Each number is 500 + 25 x the weight over the matrix's rms, rounded and kept within 0 to 999. Layers, rows and columns count from 0. Numbers have three digits each.

# layer 3 attention value, 832x832, rms 0.0339, rows 139-255, columns 96-127
498499523504531580501493489518490494493478493479497499475553509513472483501543504508528501505449
498517480499481497491545503519507526501500516492481486504519496489516488532518505510530504468524
506506520501442515521485489510518443525507494504503486486474458502516495470478497481493500477464
528519541530485515487494506528528462502513529489514521470490496513538474461494519492526482504493
514513538470452525488526505511486468509498464512491498477498484505537494495482534525534500506478
495500501482501451500490496522516531510482458496539503474517487517480491479470505473517491485500
529467499468492472495484488490500450482497525556499485459499517510483517510526483558488508507489
499518499496514494510473498509511474469501466492518479480487519464520494501493523468519494491480
498540493547480499498483504488481400548489525481510469533513467484534506533484511526485505465495
470489509468486499494482486523478483516494513489516485469504473510528504496505488499533495484454
481510511538504463483521519515502455514510513503480525487462521490498476490531530486484499488501
508508511515528466520488506498492498497485525500507457500519511489499487493479489476515504517502
494527511484494468489486500493502462539517490469494509532492481510510501501510503529508486492502
475478501513449499506525498500475472543509483521516498512481489505506505506474514542516530471493
519511506498510444480494498510499498489502535482520489512506523473510481520514469532490506494508
494517489508504466480519518524493549468510506498496498541524494522484484519494502545516493483508
512507522531496537529515513490489455489551553505496506519508485494544507532528470476488475472516
505476478501439576497485511471493491510523468493488512526526518486498496516473512511513483500493
529505507486480501516495505482486474509510481463485530514474502502481484484481525486504468520511
494496509507488461480533524540477520496491508514508496506520480492510494455468510489508490479498
495479527511514536495510486531497542493452519480526472477522501507523514487499496472563466466529
497525505538479512486473533507525500516472507484490507556487463509485480472500493535506497531500
480469501489494455513484511498498511516494491492497513476507436522519478480492522459506534472499
535482493502490519496513488482513496486502512520529502534489530490526505498500480520442480523480
495517497478473505518501495520478461491484520475482463434476499485490458497540490470513501520525
498469499487499512481459488509509529481499493505494507507517518498481490490530497465506474552507
515459508492449501504483507495531520491560462547521491424463484473494510462481511453495508505471
499497520548452458483455526461488454525502488502493512511495488456480541523502468522522505491507
501507501509469482496488491501503497520510505518492495505480526515484495491517477526519514533494
491518516513463495499518504508474497493489521488494501484493501494530497503532529529540534483483
534529499521436523516553512494520490479502503504546511499492503501500533464485504520489512498491
449525503507521506493471495492504500517510497540450515480523486518497488520513515497538508531493
514501511480486509479556492495507526499529496530518524521511504510509505484542521489454485552497
501516514458491500478510504489516449480529495473506458508538486475510495514498505487501490501465
516518508509507514492509479496507497465484497517482490482528519453530526505502494484471493499538
523478527508491521499450485523518474530501469557490499507512487485502515571489510505505491509465
523449460501529503492481471498470502505514492464502474518543490507485501526479482499528489509516
508520508517509473511493507491477443537461517459507473493515504495503508529486483555498528505493
491499493486548461511537501494506514498509522527531478439508513475469500488498514462479482535499
526456522509498475511487509495501460488521453554477478492468527483514523500489528511468513489489
458455508497442512523506465505499465502485471504493474506475499529505514489514497472462503516464
522499492522526490518513477514500473489479496531523519479497515482503507519494521476484497427500
497500526490530466502501500499480494522481538495462515518502448526517481499514534503499504464505
520488514490490482486546496490468513493475526509471511544499520543520510503480495526526495524499
532505482490507508500537509495487522515466541509491526554510500500501513519556504515500521539519
491500497481466440484503509488516483473478506515514521518501484498505461454494521507467529488488
490525503535515459483526503482512495499508501492506485477472478474480522483500497474498477473511
488515511489487454518476514513504472520495493482479489504489497539491462501481495496538493479515
508480519488463477484437507465538473509470463498527484503450486470501490492483474528463513509528
494533525564512530496502495489485501470510529479469520486490511500507472526529513497483477530515
503498476492494472487509499529510455489495532528506530505527521498491512491520490522530526503498
467516492514482477483477505530498479494545490476504486469493506483485509501520516496494498523483
498482505523481463497479526503500516527493512532459475470486506543513470492495501520483498522520
483527488493524503507499495505466542478484514501510499521494501466483544574497483512529474497495
522505502507481494492534510505511536476451510478514522465476498508485497466519505484517501467535
475484522500533467499487501496505498506512473513490502472516547518464490496451494472528494497483
489498475489507477490477501507476513490498481525552513510491500498514495509533499510485511526504
502493497498511482497521484495511526491518502458514490476477486486512506522534534464503465488519
492470508502515466505508508517476479516493496518498503509554515483471544501469485487488503510470
509481495507503550502497499485518523507536462531446485512495509508498490519510497504520496537461
477485501507489484477493512488502523487510503521504497503519507524478449515464506481511514486559
501513523547523504495509488498480514513480521496542497531467452476497484486554491501489476505528
512510510504421482505461489495507458484492522467471493478478530509519491503536510546486509505537
484521518480485530495525494492510505518484455506533482518443487528506517448466478523499475478487
495473494538515547508521486488520531500492461480509489526506453516522497495456533474447490481460
519473521494523553496490514512512516484510506468510518498485478539509477476503477492461511464541
513522481478481513479476506502505483471505521495522498506466500508511515457514511524531486468523
492500517499505485518468504502509510495494514497475509495496500523510457476498481507512511478518
501484512492516475495517495491523505488489528485493511514530501501514525500477523505510544494510
491484494524504499481519499535508510515502516493532487481487519491532483463513472501509507485527
497519489494459506486465492507505473454494523506503522509502497518510525502488500505493506509496
447529496503498496489502504496499493502511507517521483460479502453524485484506516488471487494490
491503509437527508511501513500497493508514503547543504486517520453501516540495518512486530488508
495527483486523534501493499532509504469528536441481510496525492497485529497515495488525484508534
538502493462475469495497501487480468492518515505513523506510504493527486498516520484459548485541
495490495529502513494500530480497488509482489488503507516528463542534487509512550462495511535513
510515499524500497502505485484502494516503483520506476499499494559469510472462496517469478496521
521522525483506464507501531481489504487510534508495495465527512515509480503484515522513537501535
452496481499516473506519480494481514498504514480528503484488466509509522523477504544490520487486
479496510475514494509496509475482520469489517507447483507513506525513540510498504533496500489526
501497490478474477512507496493500432477488489537467496493544534512462515488446478504491500499466
487499477493520521483497521483501490484520479505526469523474481506519466507519515467483468506483
506494521490546474497499473526522510516497491497498489531464476486465498519508496497535495498521
524517517473493534500499478482489470504478500538479488502554528509480481532529464455502484521469
496523517497480496502503509498518476508487519492476500511512510534459486498532485498510514489541
504488498518519490478496501504489499521525504509502507495526504527465479528467513524518501492462
510494501506499507503508488500505525515479537490527533538506498495510501515522478494489505526518
491502494507489502489521478522504524495504514498526524501472508492505514501483490497493487479499
510472505519462512507517489492516493502522512464444484518495471526526501554477492493519509501532
507502492479520478508508518504490552493515502526490491478505521502470494537503484447533499490465
494538501551529506493468517503505519480494510498480529465461474508536482479519481474509481517508
499515504546535468500520487495472531485472528491498497513458509509507494530512505494507514515548
495496517525504517507478487487504529502512522527488510483513493476482495483472506505523490528499
475502513518495522499477516512530440478534501485465513476511514502534479506462455465507504475498
526505519490522490519506514505515539488499486485467524480532546525492483509452481526479502514528
462509494479474529508498490517498492528510514502511508507525510496476509543492508487481515520477
519520482523507455508502491507482512517515502487502510484425505485511524508513517495501497514437
509492485520468495507475509501473505495504497513476513514542496500515497494509511494511502466483
484488499487525518477519478500506489525528502502504479486456459478513493505489490467520511487483
523501474479494490509468504488458490496511499525480477502511500457518517539499518498486494523454
502483494495477507487523494480491514508476547511507550491499497494526494546499492495520520495513
530511517539474528492511503526513472523494487479510530522480463516552507489516537527472493447473
518500489466522483495474516522470529489514520524532499475450502485470518533503482505490498481519
473490493520476509486495497512485483506527483441509505495461508501504508513571523476522506499489
495508493505501459504512469486502542484491515501516481491496503493490489404478488471496477474505
553476516479497514499475485491509517535503458504471498524511522576534480467480517485529487482477
493481510477454476522483506528517475500509476479501506516500502508467487534507499489485508524519
493471507477481512495499486460504520502490494490482520505489493551504502527463496494495508499499
529489501493520457508506483472496502487485530507480534555480497453480508504482490536509517496493
516497499498553523485485492499505503514514497509516492515515479478474477473515471515483533506479
511487507504522435481500516489500484515486542468523491484482480470507491490515486479495453449535
531491492476482494502508492493510517482547476513491474484522483491518473518540509472497497482496
522516520474462508517495487481478480502519490524514480523522490513513491459514485494475507491476
515477490502518468490466513498501503499477481507487527524522494482477474525524509503526488509513
485499528474498515491524532510483489484510484493531500488526518495472479528497473468530469526502
492509497472505529498506473492498423513498485477520504520485464473482486498528508496473475546486
499514491483529435478462519492507471479504501517504545458495504502486511450475494506502482519516
# layer 3 attention output (transposed), 832x832, rms 0.0344, rows 139-255, columns 96-127
490497502501508496535541545498507498517461483503500509503484475464514517494501509490497518508501
493494445496479534516480437515512493473468489474477506499502497540478486479505483495520516505466
547526499498532503487473500465520532464562514554482496502500527505511540526525495471526492476518
483479512471499517509503519498510509495527474512466492492501481511476508477549489481505537496499
503493476486498486550493461483524501488501533524452465492545520505495525452502530491517523478502
537511455509447509500451522486486476476495502521495513509486524509534474528545499479473503531464
507536436529499496522475491516499493457497510502522510484516509511543497496487537515515465493516
467443472462486488522490425499454463534506494520476451494493488546472475525498485492479531505505
489522463454531480530482466513506504526533524529473495464519513548500518507534494465508496454503
509518513490524485527499520523526475509533499459523510524490486467506507542510498451493502500521
518501512462515526486494520505499541480511462547450524514487478505488485518547486510480523506462
492511501506509513507536473472509488519492494460531472512470473535531465469483486459553549487508
513493536503475532544507502479527508484524498487463519460469478500500494527515493481463534528498
510504486520494520563489460489516519494517487490475501494488545478475475512525451461488530530533
519526510499518552485522537514517502511516467481492519492498468450458489490504497513484497497469
480467525472487507504523477509527495522509536509514493470502511533505503505493539473487511493508
512470456481496493510485467493491511509471491452506513477494478496487516510529444499508488504466
528518515493532450527511515541509507482491536473470496461479481515504522506535475509513513496476
500508505497476522486482520561477504486528468524500496497488521494509537479524469480501487488469
461516450472480482519484479499502509491483543525509476501484532504492493495524494521484504493510
474518506485502487512494511506473477495480504478504506486482501505492475510500533519495518513515
520543483508498459425497496458495504477499524566487496515505511577535517529506519499503483472485
468493486488477478500489469431500489455535504553542488456484530478520493500508500491489514474510
484466518517508493489467480499470501482509500521483477473544532562518510480483515502483493479519
492495506538510467488521547503489515496519489481522536510503476472517512494516502538481518503499
515540502476484487492503518512501492533502494530492538524485491495508512491496523508483495507454
505507530529544487517528496499486503461523539543500501495545507521554519507508452522509506484488
504524513532508507491493485518521545514515542483480473490517516510516483480499499506471500509491
459503484493530509502519479525472502493480458489509500517524500469525510508504485522534492502477
489481516503514512508540495574554539522545490448469517473505522441475513478515498486501483505487
483529517517507515520480513446537529485506553503481519490467497547507519516544491462517480509535
538506498526516503483522496483524497505518528443520514528488479472497513496472495500472526531513
524476530518536490493487525500490514477507514511473509518539519503492528488494527492476513482531
517487471462515521495514452496462503491473493553522583495488492526503487532529473469543498462506
458478529518487522475483520461460514520551502485501474509492500503431462515514551486475501514559
521492508514534488544493521509484474473541455535456490473511513471488487496496468483575503508483
480499521504486472521503532509519501553469502464483516512475496480494514513512538533490518498528
523512504488491498509503443521548521478510519522460512491509455510543510477493497528522462473489
441491493483512504476494523496472482517474534506522492555518499557506487489458532530508503483515
480491519493534496462493524544522497534498513525491461487509497479506468468485497482509497522541
487522483528545492514489509504555500487542523479475506498471512455512547493480486530531496499537
500477518507536495512493543510525493522520518499479478513525542474511479471516499514491547533541
508488459500505504483486486538530518481507431462514512484503474484477524537505474494471495499524
481520477514473495480504508519543515521491508527506493433491475503480468488481508511496494489484
499483517517486498492505473526502496528537478445506484537479481500488523467473486493510478499491
533528484468509512446507480500501513462509493520524500496496487499496470519498481485506464504507
538525520492477500496527516478508505479453470487503512495476504499533467521513484509500493514476
524532447512517523513503447491485528472523488476513510475511457486477524514537509473513517494492
470488512525531498488515479478486529482522518551483508531541525502541536503504532482498512517499
492504505523533495493536525510507525545512531472466512544492493465494526479499503545484524485491
501503503481500534469506482492519475519492471493508495540475483524488464528494518507482486504464
452496530477513497527510516517505477502494511466460491473528489485464497486515503502523482446474
552525519548495522486503472502530527496525487547482536565502494477535488481504495490488512501464
485472470511477518528473482506531481495509475518483475481486439492457482492471516555492515461495
498498469537501517519465486492488482486550502506502484510502526472495499506494495521493513510516
535537493476500486488493504518495508460472518488511505547473522493521493529528492496498486484496
488490539498464529507506479478517505528520477455479466484518502492499499466492511474490487503506
480498487508525511514471486482485483526491461520522503536502498527471494490483481480515554525524
524523475484513501504474503503510493486486548528466478482467475507540509512506490534501508497486
491520499482483450456513506480504483512467516472521518493503490525484513490517497475503463477501
483538543519505490498506530495506496438492498511493480503494496478521514519520507515483482531512
488480464499480501535458515486491497516501470491484481488547483531512500491484542510520540506523
472518485546536504515530537487506510510496491495529512510478494524543511508485482473503473476527
506507520516529491495499503503452482505494502498529492515527501495480500515529526468499496498505
501465526479520463472472471555514509549476512457489506522552534489482514484519488536490485493525
511530513466499506483510511500493522490477489491507497520508536490539502473528532529485492520476
471482499510482515558516482500499495476481519500509497496504514506490456499466494476450520537531
472510440507522483477528546512494543482518514493505496528515491466495522484492501508455513509479
489478491487482492497497490536475516443525515527504494509497488454501452527490497493457485497484
462523472514498494485493496498525510517524497493496475498541504472494494482498508505499472551552
511504477528525496519490528506532489520518490486514498503466507514511471530481505493488460459498
507491455488492512469510507485504488477516488492476502481516519514509531500516514502508482483545
472505483505496500491519505496504479479513528477477494497487483539513495525473505495520479508502
487503480509474506499515512485464526497490485514533510510529468491504514483479521531506510502499
491472500521460520526493488478499486450507535506519514457502483496478493480492497531516508505467
480470536494501492517462490504476517491550531507497485502508520502491493522489478502507519501486
490534517503492498520506515482493526490465468508486495506507522445488509480513495487489512516513
482526508495500512482491503480520518471514506498527502536512494488526472503510516454456481530501
528509485448497495513485483517524505508508481506474510519505494495468510508497532519506486542480
485510488520465523505482510507537504465541528497542507546472494477494481509510494505475540498497
506522495517505512454490512500502486463510521457504481509482489476504487509538514483485482488512
498503524496475496533497492488508478482447530454472506491526545510501520541491497494502495498515
518525511514488544517490495488474519510511497513512494525500529509522506528502529504502522523505
503530425530508471515500548496492491530515509507508516491482501527515508493512478543489509491542
518518486522505504531513492488479514500514496509542525488502494491537479507497513510474496524495
531507502500490506519504496497522490499518512506513492502481474487475478489511492474507491510488
507484511493497501519494491480498515534494460513472476478506506497484499503501473497545528506455
504553509510501510507508511466497493498499495485515475498500502520484532467530501477478514512520
497550487459533457493536532540504492483509511538515505474521533511495510494505508492491494483465
492528465511524533510509477502523515517541508482535512520481497528504497482485472511519496524520
510500483493496499480502495479533546528489514442474506525493528515488498494500459509462492497476
480464533512491519531452500494512501541547469555518469496515518518463536473506494482506500480505
509510469484500495482531502496565480504480504494517501492497498506530477501506467518479485479491
496517453476521499459546498509492518503463558501476501520512509510518493470526478516482457505498
488503485508463481474520510518476497459507532526501504478483517508539503484514508479483484485484
470532459506538489491537542500498495477484478501472454488512453536529524502472494547533486486542
498467503496517514531500497497525502507508486513504502519530504494486520503476500508466524513513
482503471525522512494485503513492494508531524469517516490464544528509448489493487529500536520526
515537547509492519514492486487493512509480464488521463537517486504482518479534545481491489521485
518492511493490496501498509518550482520493520490509501469471482515493488513499462490515479458481
462528489495497501492494524504517529475509523492486493528474516492489469520489475478498499527473
533465493485515505527515452491462501509498494500503519476501516500443490482495465503515512527497
471493524526504507535482489497524517518522508466490484550503488530527502500474510545516517529504
529490522489496536554473497490492503523535504503524496512527476497494527504453501504509508511517
466532470516494538487473486493470461481471482533501529523497487490513491513494493501476494537560
523527554493492523472502499487513498494489507482551502489468496466483521483537499506472513499473
535527537487528501483534509476483489494457507498500485492487498526529511505524504502498490450439
516508520537503491501501495511524508524494482489518486511488472490483530474515486489501491484481
472476477486482514491521508503508493472511489483492452465496467517473483537473513488505477505498
531494554500467513534494504506512502511471497498462526475521547524498523511525545470511485485478
495487481529510523551476490502492513509540468525489512539504493508500519486481520507504543537520
506508492502477539476487510473508527531500515469527521517528538517504485481507493482461473514504
471496484511498497475519516492514477509473525462501523466507543498534499487522514485466463486487
516505494481509545523525510471488492498529507506537482505439487511525496537510501462499565493494
508497488538494483510497479505500509499484496521494517509485506468506519482510459481493501511510
513469495527522490524472530514511505492501467489513496489541478494503562486483518486541519464507
490525451527518532465518500510510579459491501482515471541501476498550498487490508496466536497497
# layer 3 attention query, 832x832, rms 0.0359, rows 192-280, columns 96-127
497482505473495478481452493489493494528470540520514467494493480507487531493538532489530537483466
489483515505517504534488475487482495503489484469504476504501517505478478505497492500492494475492
535537507507528464534508502464519541429490450505479524487486495484501507491492520490483452528528
530491505478495499517481502507512473541485500495512545504451512499482519500549496547465488483484
526502508530470525483470478491508494507491508490473500500487452527502530500497491491477515492518
500447471462493496491498509498502515511508534500521516508498521488483503526548531514492497477505
528526559495489536476492503493476485466506516518499489486491474483509532497502464497510515516524
525506468517478497478499502510508503538470447483505527506473465467504498477503532492486473488500
486484526468511541488487492492500508479515503490501489516516478499520504511516515462491475528503
484508495520513448515549485507479493507481454483526486499471496436502483509495499546498523499517
530492513500499510490466520497512512475549468516463485507555474520523497513473500494537464505509
477476481560482529550496495489492469483487437463518495527488434501539547499478491494485545531506
551501498493467520482451519484514508452512531537477446494494538510495485500478530482485473489487
474511507470492528515496508463500490506488505508547533481494489505492512538524521505510511457483
522511502509507507484512521530494530484563493495442458498535491542524491533469498495540512486489
491470450507477500554482482542497478497478461495504515571547503483493488486523516487537539547491
553522515497521469424512530525498567480507558505474480478464574527489509475519475461467462505473
527464502527470510514506513460472514463587479489447502493536500494539498526485501482568516507541
500544529503518479434493510529497507525477521500527508455455498495543502485508488534498454504492
557516526480527492420529553521500569490509532496482465500466555517510493510501480517474506514452
516498528482468477492510551474488503503510516503494509478445507499502485494516474489499456491518
554517549476527501429508561507519548518534570519447490495488532585475458510489466465455502450413
450479501502484488528456480506500483474494474450463498461512435476499519517467477518528484463578
575515554495506486449498522548520499505532489549487486509479506518487452521480471528490511533423
548508533478510465453532514541529478485499551494492488470491534522493467485490479475477478489447
529526536540502481461491533499524493522541508493481516512525503539539494542496462535492443470455
525517514472464486484507524521509482501517485524522498493476517484529471497516495467503460456494
551534513501503538409569564499497555524522566554493522496443534564487467490493498453464554465461
530537528478518485514534540483523500496497528499485513487455520491529479493491463496497482526474
551503545512477510487498523511503497483539521551456532512574577563518433513477447531487503501461
491532563466483480474534550481527450537541485557470519484502527536524480473463448520484482515402
490453480527509514542490481460479516518479499487502477578545488495482523499493532527508579550530
542512571494550528464500529514503501453521535533450484474481494491523480513514460488459500488503
557499525476474469479537522509525500538553513525478510503511524526510466499509506515511476478424
510512517492483474481528545524541500514522501506480523494508509525555514521530429495526476571486
500493455505472523501485496498470526542484512505531493512499518509494510477546506512479595526493
504484509488525541488539475488518517445451528518520498430492493447479502485474485468516505455549
545507500475515513442543521506486488478504532531503537467480515506502491499494445510470469492460
484465475540521468532475466490464491505452487535508495482503449417457506510477490475497511472535
509535529474497517493487495510526505506516534530483506489491473520482457493506448471503483492449
501498457471479465527533539503523499516526482485467497534512525522530502515495511486509455518493
492509450518467516522489500495470484481504471494490489495474505505516473508488533513492550511560
539517526475466494459507564483500490487518547523531484484502506532510439502478506512511465473467
556512497489481510480510505484493515513480522497542493494482534478484485438508511502455514523490
506491545520494490482489504500514483486505521482530519545509519521478533513520463497522479519504
494471458490490512502511547479534515494532481504490490527510539506532509545484476505479517509500
478500473466502523495484498494503499539530527502559533503474521537507538502485504494503495503537
503517469484501535484515499523477517464484518531502506494476518505500493543522485464484515478506
452512487529490491503477451509491469528474527520472473497476477536499524481523533502515474478497
520504522480502478525488503509487506496511477513488498519541519482506494507501513530531501548546
526460495517460521480542491487474503461460491493510529487454513486495498500487487456493533444519
516526506468522527515531528506522510530511500525487509518506497488501504499502507508483485504454
505516536523509511458459474514501485471464505517483481498503502537464513526483506525498494491509
499493497504479502508538516517493485537514491475521501463434454491531516497492507460497489469481
508520523506479512515517510472511507515487523507483471499486479523527522467489483474492457494511
521471492484518473464499495504459500497500518515485516486505544502467490533531518561498501489564
495493490517506515493511489498497511502487533486528527477481488481478507500524490491493502484501
456498475519504503521502504514497496504512472474487483521495489493494505494522495524514548528516
500501494457501497518465477506480492500514473514507492496501481487481485527503494537533499549521
500479506531462512469511544536499477505486522502500516485502529476558514501508469476498431494568
487539533497468537486510518514518495488469537528489507497510485510501496504503509491500464473523
496466487512510492522518491504502485509511511503491498487480462507481490496485517512493572462496
494500503486481489519487494471508503496513454508478499503503493486528492495462471503525520544486
503529515499512465514516502491471478513549491529507533518499498516516520519494518517523484444507
530460516532465503522521474505485561426558521544502492474522498528522494506469484497540511510553
511487567504473486477496486556499536470543494529512496512583496517515483518488486433485463505537
477522451464510515489490492479513472568490498479540495514483536512433493456511561521487499466446
535516511496517482492463522492484486513500485502506526479479459501507496498484494527567490515488
481496533522470481494481437487485511479538515513522491513534530520491512494512503461454489483503
526495490483528491485467511481510487583484508492522526498503540496461497493538544510479506474466
504507519459503469526485508511501513450539461552473491499520510518499524539495418494554476529520
500467489542494531481489490507474484500499539492524481505539530495478486497551492447465503476507
522533533486505498508554523554491506451549514539478530492486466485508501531493455505538451560526
484455512481503520519469494538511484487551475506517489530526494505519480492499476459493498489479
483456506514502525457488488509486445563461539471517504541527486488507493489517520411475550492458
482492496514517485474512500474527487532474521478523522497475504532482487495542546489486537482530
515502524509508504459501505525515490500506534492521500458486484488525491463483547530509516508520
530559486480503486520493532508532552479539487535474508493481492529515478512474460531539458514468
543559508489518468539519522503537523464536503515509476474510506516502475510503457522534411518503
487488480503484525561477442507455514505494448523502540567544498483466500523493502475507515522473
545554524500507462458503561507569530496509536504528467467501524511511506488534463530543445528513
499520539487479512511467499488478513541503472504496499545522491458528500518529492480493505502507
531495531499507500450474516516509483528492505504521455469507482533505501528515487488498500447454
552526502495575498451524518483565517456531526498453474473463520528499479464501496530536461545500
553565478487514502460508566487535549512522492542506494462475531526494476479496486532509486492453
492523465527520498547501469481456527491528471515519515532521519492450507476519524527467500515500
504498553485474458471468476518509494555501526467476515507481442490515493479512495501504514457442
492517532467535482468513551545508475483500494494492491499464503531520477547503449495510476528501
498550464519493494504496520488506520505498489528491476485525491460477528493495531507478502526503
# layer 3 attention key, 832x832, rms 0.0353, rows 192-279, columns 96-127
512515483492496516491497496477531490531455490501512502499495510488508480485475518507522484510476
479494488528519506539477471470525513515479466501543503474460437450523498514463509493533488476533
502506536507514511508521516537494500514505515494528509505487469484495467439478481505493493562485
534505482516486519508536518495500491541493519483530509491517506473481488452476519520442543523474
491460533459538508495490512503512528487510528510485497516498503525501476484486476502485497516516
509500488510513492480500514479529507542491501486487538485479473491478526482507522485532514491521
530491488506483519490460502525504512467511528523442511487471499502507493550501477532513475491511
520481510473537516520474500508488513522488519487507486507508507556491452514448492520522511494524
522463498519532463519490492485488489455520480516497489486511470481458510541500468500517489510508
552514496505462508494497511508485542456487524491468520511514520517546524571499514512539494491464
441467500495559534503522482517484521504513490493524518530505495468482490475494460518478480512520
518520484502481500500518507498481503483494528471522511509525502516492492500490492489498525482500
469468521453550509496511512461535485504532495482495491475488530518460454543522472478463482518491
554516517526504474515519476483525513501480491519466520483505489503535519540503497496526476491487
485487524519523531466515483469515491484512498499517495501516489478487496457495473511467478493536
517490488526444474507505499498469488488491479494475552515512470513511521517535503499486537482509
467507512490545471517526518501532472491523489491539482504477549499493476493507475471502473497502
514519544517496466479504511453497506507487505470484503485508492525471491484534498513493473474494
508471471482512530487466488500519487516477507540490479483486489469499500492494502503504489473527
469507510535499530475513488471544485492515480491529483500507512532503478486555477499481464482518
494484420481518461491481501506491500489521474521500502505486512483498484482497512489464502501516
462526504547491510472517499469530509460486507500488484459462517492500486475513518475481504495547
514474507482523530481464477505504478493476561520475522517503533514490501531503521502533566501524
500508528490526507477469527505531509469519496494514502539515531514459454490538519544482478530530
461479493527526505513506505526538471521508523483554471506474527483494481507510499474505515513487
478509493522489508464529514488513527504515491498481504492478504486481475489483511520471484540491
492523487522495477528512490479514513480471522494515463492482502485471491462486509493481466493512
483479506552512516498561500477519489491483526486524472487500489501463489492514486476469453527521
434466471543515492504509479530511479535451516467531503497518503514490500491486518465493496460537
511523512513469504486509530502500478497520487488508504518489476512484489490490497507518449517512
510496522507510528508517505489536491513502493490503477507465474498494491482477490503496469493506
520498548472482443549468545479468472486483512481426512521508489518519503500499482505563480489484
532497518519549528460547516527479490493473495507518485475503517472467504498515474495463460513468
511507521492482537479521506482526495515485514481494473502495499482517476466523504486477473511490
523508491487480508491500539504511467503494498509513473505474494497497495468502514504475471495492
505532505502515439497520537479479510496531501482460521501505508509518548509517471468521505519534
474473504486528486509490465522460508484506518488531497493508533524522505516504507490463475472498
489504522484499532511532533544529474492496517477490407488483504465505504502510495465477485483520
477494496501512495482496475504505486500525496549505509472508524503466465506520515505511527487472
510521592529528512485557516543598492506500515479551446485541475561549462445524477499494461490519
534524486524511473502467489506528484500516489487495521536472486505508504454465519552503503498516
488497447482522502478504499481497518503558475526501501486510482486485513519473504479477504544491
518523480492481507484514520488483489522502473483518493507479492514507512481491525493459496514483
483493419492452463541476501464463489518497447498509506519482501479487485489499545498477457459487
463510515465449500509483506501471444522481511488488504540495502508484484554501513538491515465474
468501457503516485487485461485484520523485528459471534500511518526479524498442489546482464526484
470508492542516439538545507544571497510469521512510452501544474555473494488481484452516519526519
461469464513534499552491477521498532488512468451504526500503488506533547525457483495472533512511
512472539481515428545497527491544504485504393463521500507502470476512518514497505524509520518540
498536499543482464472498523472418477489523547551481543454497492490519503538538532494534513508505
504525543537524529501493502518486463509532456485481501495522470538523461545528508503499535494524
531491501486478504494519471529458501479480538507511478474473533459499528488509481514492492505504
519487560504483539494473505470513481544501503503507508463500541546462518509500494590463503491470
483539515567484503483519509522516496510482504464495496470529485467494467493535536448457500528518
531488499451527487508503550483465520488487503517495474493500513509496473497514526480474497482491
537552502516479497490503506491471493468537514519500502471471503441484492543481524495507491554546
452475500465492526518504478460491476526477509482529467533486483515495503499537512478460518496493
492503519511484506488483488566539533511509499519455532484552481542507515498483498509546475515485
539542508528530491504489474496515504520531500571512523487503479502464487505482481527530479527516
494519500507482503465488482555495495507480523489466540507451504502499532534520543481496528492505
500479491451452439534485483535473493467486480491503487510485513480523493494448526462450466500491
503514536514484472506501521458531455469494510497555444490524493515491471515527503506464525490495
535496507492523530483479477505501495537511500523489468528503494560526504485495465523502530507519
527498475518491543493499510488474524488494533511520515469514494474539483496516500500488515503515
470511485469522514426457472495480471555466507562508527528498542543483487506533492523483548519475
526470545508478515425501463476457517493483526536487526496503522444478491541497457488473507513574
496565448507509505591493523522546493484475498518500483472479477510469537478491514551541536475455
489490474508530495477486483483491482527515538531543492535476518517445474499497506483472524469470
544485500495492547495520540526537522460505493491463465474522472469488509467464476490518493493481
463522478486503513540472493511517480480522477484522481483467470531498524463471499545498518489456
532486566499490515459543534493518521467525527504488493479519497471536487508522491500513475517506
497532503476483488497497537490482469493498500485508481479525472480468525516467474506540494490466
546480560514445479475553506493432526494502517500484538483519524453524507542517503525521461521526
508488532508509521522531541527499503485510519467518542467516483480524471474507492488567459500490
466509435520478492538455501490466499514485491471488509501492490507465520503506510514514520482507
493450504458499489493496464501484481536496463480534485496470509519479481486504518514414559488502
483466506525499523524581460467493489521488487489491492482485508491499505511500519502486484480497
563500551456519491453521543522513521425557540530480487542549474495535510514512475496548476512486
537520583472513485454498537485519537486482543526464521505528474516554475493485477495511457516487
505531473524491507511498512482499507523462517477497485501494497491479514524474516470508474468513
553488569491475484467496529492503509447525526514433509479506449503505494500502499496530435459471
474480499491522474488501550498513517478488485479468491535512452522498498508479555483505513520495
477483498477497433480502481520495510498561512485523501488488509509482516513495510524457534480473
541489549480473486492528548508515502467549517508461496508536515495523494535497473505506452471475
559509520495485473498479530481533531481528525515477466526504513519515480564471497515505472486490
488488456505465511535511486468498502524455477503522498516491532461484484510473497483462509466483
488486518526513480512481518497518502500560501478476498515498467542492481495483497530482476531483
529495508477501502480501537510526513483513476499492504504495473484565517479481506494547488514472